Weights of a small transformer language model: rotary positions, a variant of SOAP for these matrices.
Each number is 128 + 24 x the weight over its row's rms, rounded and kept within 0 to 255. Layers, rows and columns count from 0. Numbers have three digits each. The size before them is the row's rms in percent of the matrix's.

# layer 3 attention value, 320x320, rms 0.0295, rows 244-255, columns 0-63
101:092098094122139111123119159161111141122126138136102144154102109105114134144134122183134142117102118131102135092104127115181154135106154116169069081178134116164095123101146112129127189113127124
097:146126166123089144134127100136126120123128139112096139133103111078153119136134131111147108145109151095129165139138179146131150160134116135108162128150148125094130160185137116104082133108130172
104:110144092115161087143160127143152163146154107123132138124101122142102080123151138120131151149115133150123111125142123114099089166161111127078155124074136106130131077135122110137137166158133122
093:120151154138112148133140175113126172196177111113107152157114124144122144141151130154079101189106156136141145115131082092119137166169121116127145120132121138143094110144080145098142086168109175
097:119108077130178150128115122114089179098101150146131129184117135164108148149106118133113113147101094147111091123172120162160145128129139102114101129133137133182090115118101128120113136109145158
103:108143127139105144120141122137125102140161120173134108096119147112164096148105119070179134140077131072111134146130096143142167110141081142134135077150155136150126122165076151123124120157137135
099:151130112157118125097110153124125131125085113107124138156108147126101157099139125158132134097120133148067156083117134111138167140137142074171188147143141141120111069126133139129093114112127123
105:128132102143158122130115125157149109161150096154103114103127171143137091090125070101129111146124141135094129116131147097143117090108086131103142065091153109075143144131117116145135083124110108
097:089132142112104121117081170125119129157105124119133087161102108140106136180092144167099132137140088111136152101134128124123085162126141148087110102135129121134134131136143123201144162141117120
103:129132148116146142142166138148122154149169146146106158168121160081077128116169120091136175173126121145155140112081102128094158155151166143128138085143111114108147157111111106131158131144097162
096:155112134088160136127126114126108139091150154124131108104142154098152136070137177168153084098109095115133147100111115098161118113114114079137086121101133145101136089104131115124156063132103133
104:136103122152133111175133115129131119107129145135139092132152087070113122133117117162093114128126142143091096123113128163137121142086129147133137114099161118087166162094096120119143169117116130
# layer 3 attention output (transposed), 320x320, rms 0.0339, rows 244-255, columns 0-63
095:118174114131157145122073124137108074098122118177134160130119090140127093124095121111113121138146108102155152107127125137099150137103082141148113122093132122082134102085147138120151127072112179
091:137099141134131180131135164135115111152119129106142095099115104099159142140136166156163134105130171106089086146121106176113099110114123154169102107153159146144172103132118128110070138126156137
091:128114121090170119130084170122119135110122114143111105159086089156118129085127108092128132160097104105100120108178165110146094121104090098096149138116107144147112131128129124116140165140122165
092:145164124092147131128125144095157105129160118101095157153139148140159129133110167127098085120124130094074106116110149140105113141128128137130054126123189105101130147181163102084106098144099125
093:131118115132140111144126099163181133135102129189119132117107145088129151121131092151134140141092139139099105128134117089123145152112128137070100150119132116149152141132113116133164130183160105
090:118123153081094083149089089076102098123144115113132121090127108144123110163100106122148104121101111127123165108137119119114078105155128142092114115153153153154087128160135163157134160175124128
091:117112168139109119103100125138115132104116105113149112117130114072153114099095135192149124160107115128079099116117175095158124134133126129145163142111155126095150148145106157120074093070099114
095:127122110116109115170128145129161121162157158133156088123157147119150099101111137146163142113124134151122113120102150119162111111146141125137124141167154123143183149137165125145155105144093117
091:151134118131130143179168103118117124155132173139129090173123120122124137079078133120081124176147100154151170121167177126118103135129146152068154111112129149116142119103128111154178151146124148
093:151117119160126124092108168118142086113149130146072112121117170109114071152124143121132131132135139115141132150136154130120121070113087126136096105128138159155142144106074062130136139111160180
094:156101121122108073141148160151168126149126120091130113141136137097158117112141132138156116129083109108123073171119055081156121136157104141125115135119135120131104105107136124100138122125125126
097:142119166173134169135147128178153131103107161113094192097116123151163175144120123132077105170097130151166098120100070142122133127142063121139166143144086156089114120167131147103136115084117102
# layer 3 attention query, 320x320, rms 0.0259, rows 256-293, columns 0-63
115:138119170104124143141143127111170134119106109129136146146147140100124124135135120133132139140145095124130120123141119169105140115133099112167092120146092100152112185109128167101146109180116099
105:132140105123126077154127107131040173128128163115114107096095137126120148087170110154126141124114138148186151189151096121134109116127136156146137114112152190105120072133128100149118148111149152
082:117083156129176134148160178156183101123149117161108130084126126099122108170115137106121124143149131120141107110121138151125138140124138127135139179109156128142160123155110077119155161142135136
109:152084135157117129077127160110145111128169127120145157107128112140143115111136111119170107119151097142114116079107124146116123082113140140165103157123100136147084140101158171105152089125102110
091:158133146137152139118111140132173087145134119148134147163130127145127103118161159128124149106137100118089112120158113108092093076126131122156146124158118128116128147078103182129151128145129165
099:171117108096160152084152094139149106118131116099124140109140176138138142177152133134137133129105128127142147187146125097154164141106159136149163086161153145150141129143113082126146104107157142
107:087145145125118109147150119093139087142132095094163100125094135114106131139184149106161126107111119162140124128117133168110085086121131117124113111144121133104132140123149131104169080139083120
101:160095146113178150112109136117147114107155084151146096121164162135124094168119114105132141151129118135087108121171150115087089100155072091148101158088154093157119137130131148124144115141115147
089:143127134147128094104113101153091103138102128086147112129135127125105114172107138116107135114112143144112085136149152117145108120117147135126108106138162163131133102102165135120097160129137131
113:150121122126126134139122143119122109155119144119113123140137134121111100122180062104148115093118142131138126153098125142106149151139117139147097108142176151160075087167143137136173155139159131
111:105183149133141093130139149144125133125157112093168151138111175153089144103123140166116116132124151137121128147122110109121142174107110108137113115128184147110107121154117135102160095122124097
102:094103099163124126115134087110107151130168157155143152123120129148098133103113177129098104093102118178153122194160125156144167143129117161110101130141155197145115113140141116129122099104144125
103:165116127175135114173152139147147150125141132146117109071069131135125090128125139127104130131122142105123109179130122128105082106150132109088166145148121168161131099135132120162129159126089108
107:123143137146160067160145127163134154109122126168111149116116123133142148123146084144077131094105110136146109159134152141130116126101120136131127133143152147129150125087130143122165120077106157
103:138155150137130131163148104111066155135150167151101066137119109131114147130113120157083124095116140101180150170119140123163160140132126117106111118146173130117157141134118116117132128111143149
098:156129112085156118129140147137134103107126110129122149134113159184133163168140157117113159119165128119147139155093075117111166144142146174146112130151140099145130135134116119128128156120148125
113:123141139144125104103136108129144122099153149146148113129167130102137115095133163183134100147113167096119149189129131104133103066118138128102138131104135168112099119154159136146134148156112157
106:140128078149130117138123127116122127129145142094159147122113165126097130128116140115160158134172167120104138120100116086169125144125111146086129124140141115134118075140102126130160113124111113
104:175144149140146153123120148122106116115126122159134144112095148109111139137100097160118135110130130119095071125111145075115096119123134148142129148069167122137147143083179142140122144135134107
111:122180126134096119150107127168155110123164122144116099133108080125121133143150136144121125127125117181145130185111119140093146097104144109136142114175106088129147108095102132152112145190119114
111:131117120073114123120127128077103120150120087146119143164095126119098117124114110182140121108130134142089109124150109108130083107113138097161093141107116066115189158179146106170156147116102115
107:157172147103143124088128108182159134105114098114119110138161176131135141167132123131081150185115153123130111138110133126128117143138142120152144164102152173144148138080131183102159108123138105
108:058149118103150086134152122129177118112090136084161119137150146152141111135080172150140103137151119119097077141102073160099117132167079160114139139163057155105131111153162091135121099132149087
111:147108082123117127179105131120114136121108110135166120093143055123119126146147112134108115113133076161103117139126089121116102126149086156175127141129130119104118108186132147089108169117099124
108:124116122115126111095111150120189118121136137148150136153160125107139117110138139122139131177149130114129136153136167154132119152089132157140097105081106118103115191139107124116144145116114174
114:134080110148154098111099129096178161104141132150123145138108131128096131145161125112126119134131140168098118138140087105118127121161125138143099167150120124091157098131105127075130126148189167
118:132163146126119138111153166150141158099110096148143116135130152135167152117145151133143137173131087154148127111129175160103157153128140105161114126122115096110154156150117102138066128178146126
112:112137143102135104109177144115084201141165101132130140131114118148114104159163111160103109116106096068142135112121146108130131099128135162122139141109107123131129146137166149121162158084136125
101:157126113150135119079137103132101131161120150130128091156091124151072131140149134154107138115080123163130122102149112167127101085093140120138127145109124083116162123172081110162132128103135149
109:139131155138141123114050184124144141176127152104134117194140107136186130094108120094128116149142102113115131133112091124122150086122123133121144173149121147149125117105133128133143159092108118
109:152089143138154127112103106095141111129115152161150183124122119148090094131102130127102144156152055116104079113109148099107161111103140122156092104116151132137126124083144117132140135149100106
107:149124111156152145124068137165148155097120118072108102160145088137122119047068078118123159124151140118132124116155075150078137132155113134147153113182117148105124208112128143124142149139136103
084:109148150102166098120134099136134146155115133151124110123131146137094130092146110177093166148112168137150093151125139169111125125157167127115110131137153101148151162137155122188097150138158171
083:129108131117120083143141143147089147118098143157148151112147116122127113119160119147116102143123141150177130160132120136130082109143148126159181096123101153114100140131107147116152154121156177
089:120103114145085124134116144121096125129172139126123113106118138132137150153161151129132138097058090128126109130104129114183152157183135162119144158115158145110117129116130139141078139093106138
097:182133123072142149104093163110148139116127137125143110080134115161112166087117095148121160128137125127135149166082144161147150099127126094129113133153140133126139093149128116165163113156172176
086:151119123090109102127133114147141111211118117164081082180128114097113103088130130120101129158146160124141157136122152143129084125167136106129138156114115080113142148171048129133167103163110120
100:111105150125101167099128155095096065110148141143125135146154170110153135119151107132106163118150182112120046105103137121136122103108128169162142097133106113140129116100102162115167171153138142
# layer 3 attention key, 320x320, rms 0.0264, rows 256-293, columns 0-63
095:124122152176074146145148139175142147122153179131128117118111159152118110153140151115117104156091069146086115151144100119144081139148124097132171125124136111146148190105156162103138145075146118
096:124098115111149176141114104117180116151124114134097145168171112121124142097127103098164149139158160101142164151148163126098139137111120135077151101085171106153120127120123104163087104168117128
094:131185175122088112087150138167137135101092129172133089142161138106131115135133132128118146129138106134088098124147136140121143122135102156141136118121124149134133138084140174154068171109137149
092:157112174122136106138131116116116156136103167131143156099154078124106125108136221152140071149104081171086076122140117121103131124112165125138142136116105148098137100104107117123131161130113085
096:146176082143112172113148114109113117120145149106116111100090118074142107146116147124091123126106080144116103120121088150107107125150162111163111105151120096100103153118134096122125131109102113
097:093129145166159092164151121133116103137139147130133150118125129127114135176140154163137105145127121075181097172109081106163118109125108113157142164111097184103152100170136121095149117093137137
102:128131116152131083132181132087122158158139160154194115116117150129127155112108152142126135144094108150126102093135131114151127176139109099107112130157103113121111085176160105135123095145171088
091:113095130191167154121118124084150134114105126094147153097118167144152114156109152124133133108116123121104076111091156166110133140103124124154096150128101112095134114135102114156163090114136115
088:107088137127121114125124144157100118122143134122058135094151114117112100114149148091101110116124140118085139114132125148136129081146140078159109115129145116119136132137054122177156097104152155
101:127115114192176129121105137123128178149150114116126103160136143156146178099160139137124144167115113120132148163147170131124143140135140125113087167130142148133090109147116147086140160135176098
103:132114138136116121134101135124155125123128148096122132115123154126109099109152170123107086138102094160102109161126122134145146119129134158100089148151133181123112057175101137166155158101142123
092:133113114137133124153124129151136104111135095140139136141169134141132163158137111109121142136135113114138078146099159092094185138126131131118147151124109128143107115149123129094073160108108120
101:142115133115129126085132143125157126114091129127138070112195183147168161149165153166128111125126122124131143125113094166116139112171131133108148130098152111060132126079140102121106178141083118
108:119098115123142091118134080135123145161167133129126108120139112074110143066105157160115106105105189135123124156147164090106133084108129147084106075145135139168130137120107138104129143116109140
097:096135090148128125133118106137139105146138128098130144119144123132147132122147062087154119159076167075112165091128128089159112126121127144136118143160123122159152104166139126141135117140119128
098:146092169128152118148081166065083116169112106127128139163109114122115181105128129122119137110174139169109168109122173128105127089159162104086114097121133111138136138137146173126091127138118177
110:192146134159159122162156131095118155114090146148132143182111116093122102095183138099111103192137171141137106150149103152142117117158163141152107112098170134152097144145126123117127153120137096
105:155109129153086122171101121071149170130114117104181138142125142118175105117126128100116129118124097157099111108111184186134126138158150134098096121155098138146138109180154118186147139115126117
100:125117071104119161131146165123141132123138133114109151104084140124136115097148069050132111107129107124117139148126115172136118145158132108147096128161170117126080091107129098137143153108128162
102:126060175147087090159117112113150146144106100123193127117124117116096108148133109134144145134129133070144122128163194147160114112118083136110155189103137123075114130132141136152098171133134111
092:082146170143172077148132124157125123112126120130085131115149125156156154128152066143164133106144146112158149141133099084058176172123141115115103113110133121176125139116146123167118093131138138
097:173091096130150152149150124169152110113153162153092154138129130129149153108135152141107093125108132166159163139112157130127104129131085133150129154110125184105155147128135157106167146110138094
107:107172139127130113083154150153146105158127162131165159144174117095114169177121093113106116179161138120154141148143098121123150134112126092089120136170135110115096113188145150101123109141133125
103:130118175144132135146135142138127144125193143147147097165108148088135144144139126170102162081121134157089112107117147112124097168118184158145156153148151136099148098086150184082108093155141139
094:171110099118079147126132130132139154153076133107095139150092092119130109113143149155108103106113108115095108083152139113107112101132128153117113124152102121166169101123147105127147091110116108
111:083132145138106110145131142075124077130124098110091146143142151144093107164117108121135105124154151105127166122091141112151111133175142125106162137149136124137169145111124128133100134148135185
110:110102092129138141136064146135122123140146113117103083152120195153106083136144104114139156107137182094154137100135131100153122068122123155141169133120124151111136131114103118132149109136092152
104:140116106126121124131123163109124116125110141070104124155149122145146137124102152127126138178161138084134173109153143109082110138140131125102142111113128114165126131189123110104112141166142105
096:100153167091122135158123102118089157124142122078129164137085135136104122176133095112087116124142121134150138119153091126092177127129080152162158133124099066152160149142150101160143102120117138
099:093153139146063117175144140155166163090113115134123111078133146120155134143112113142097115130125064105125110101117117128122130094133154105100151097118113114087154128172084142120132141147150157
106:109121155102144123151118130063089140167124113106099116111106123161102127147095120093107180149143102143107118116107096084109119118101112088125112089158115133119096129130119154121121112081117134
108:134126127139153130146075097117101151146147129140169139096145142145139129124118137139140146143116136126135136133118130135119140101096142182143148139116105080115151094106079124151161098117130111
092:135117150149088117130112130128126154154139157124144144107126108104146130144121098130108138115116115115090084128137140121134126085129092092168141131105144145125155141117110118121108175137118084
086:142139098120101158141104073154090125086089164109128092151167140081150163131087126126115108129121081110140136134137102168088064149139134146119115106109131129128105113139142052083090125175148171
098:103079118138145102120108135114114092108122110142131113142133099075145152128116107085125123133163185131113121119106128109061134080133142120101141170102104135154125112117084127141136123112140147
096:119109146161154119149106145155138123155151071144148108154169091141117097140145149111102147114141135125103077168136118122095117108187149134144114123117145177106105122131138152124102147139169093
090:090160151119152170096140098137123131128091148097150162145135141167095157120164106163124126136133109096151136120134169174146078135128094125138121132145119171129165138089106111115134118125129139
106:177100129128130131094144103137123110108126151112106099092128104163139138170126148120128161143109110127089148104155140175143136192130122078083133125126115127130099101102145145102119092153081138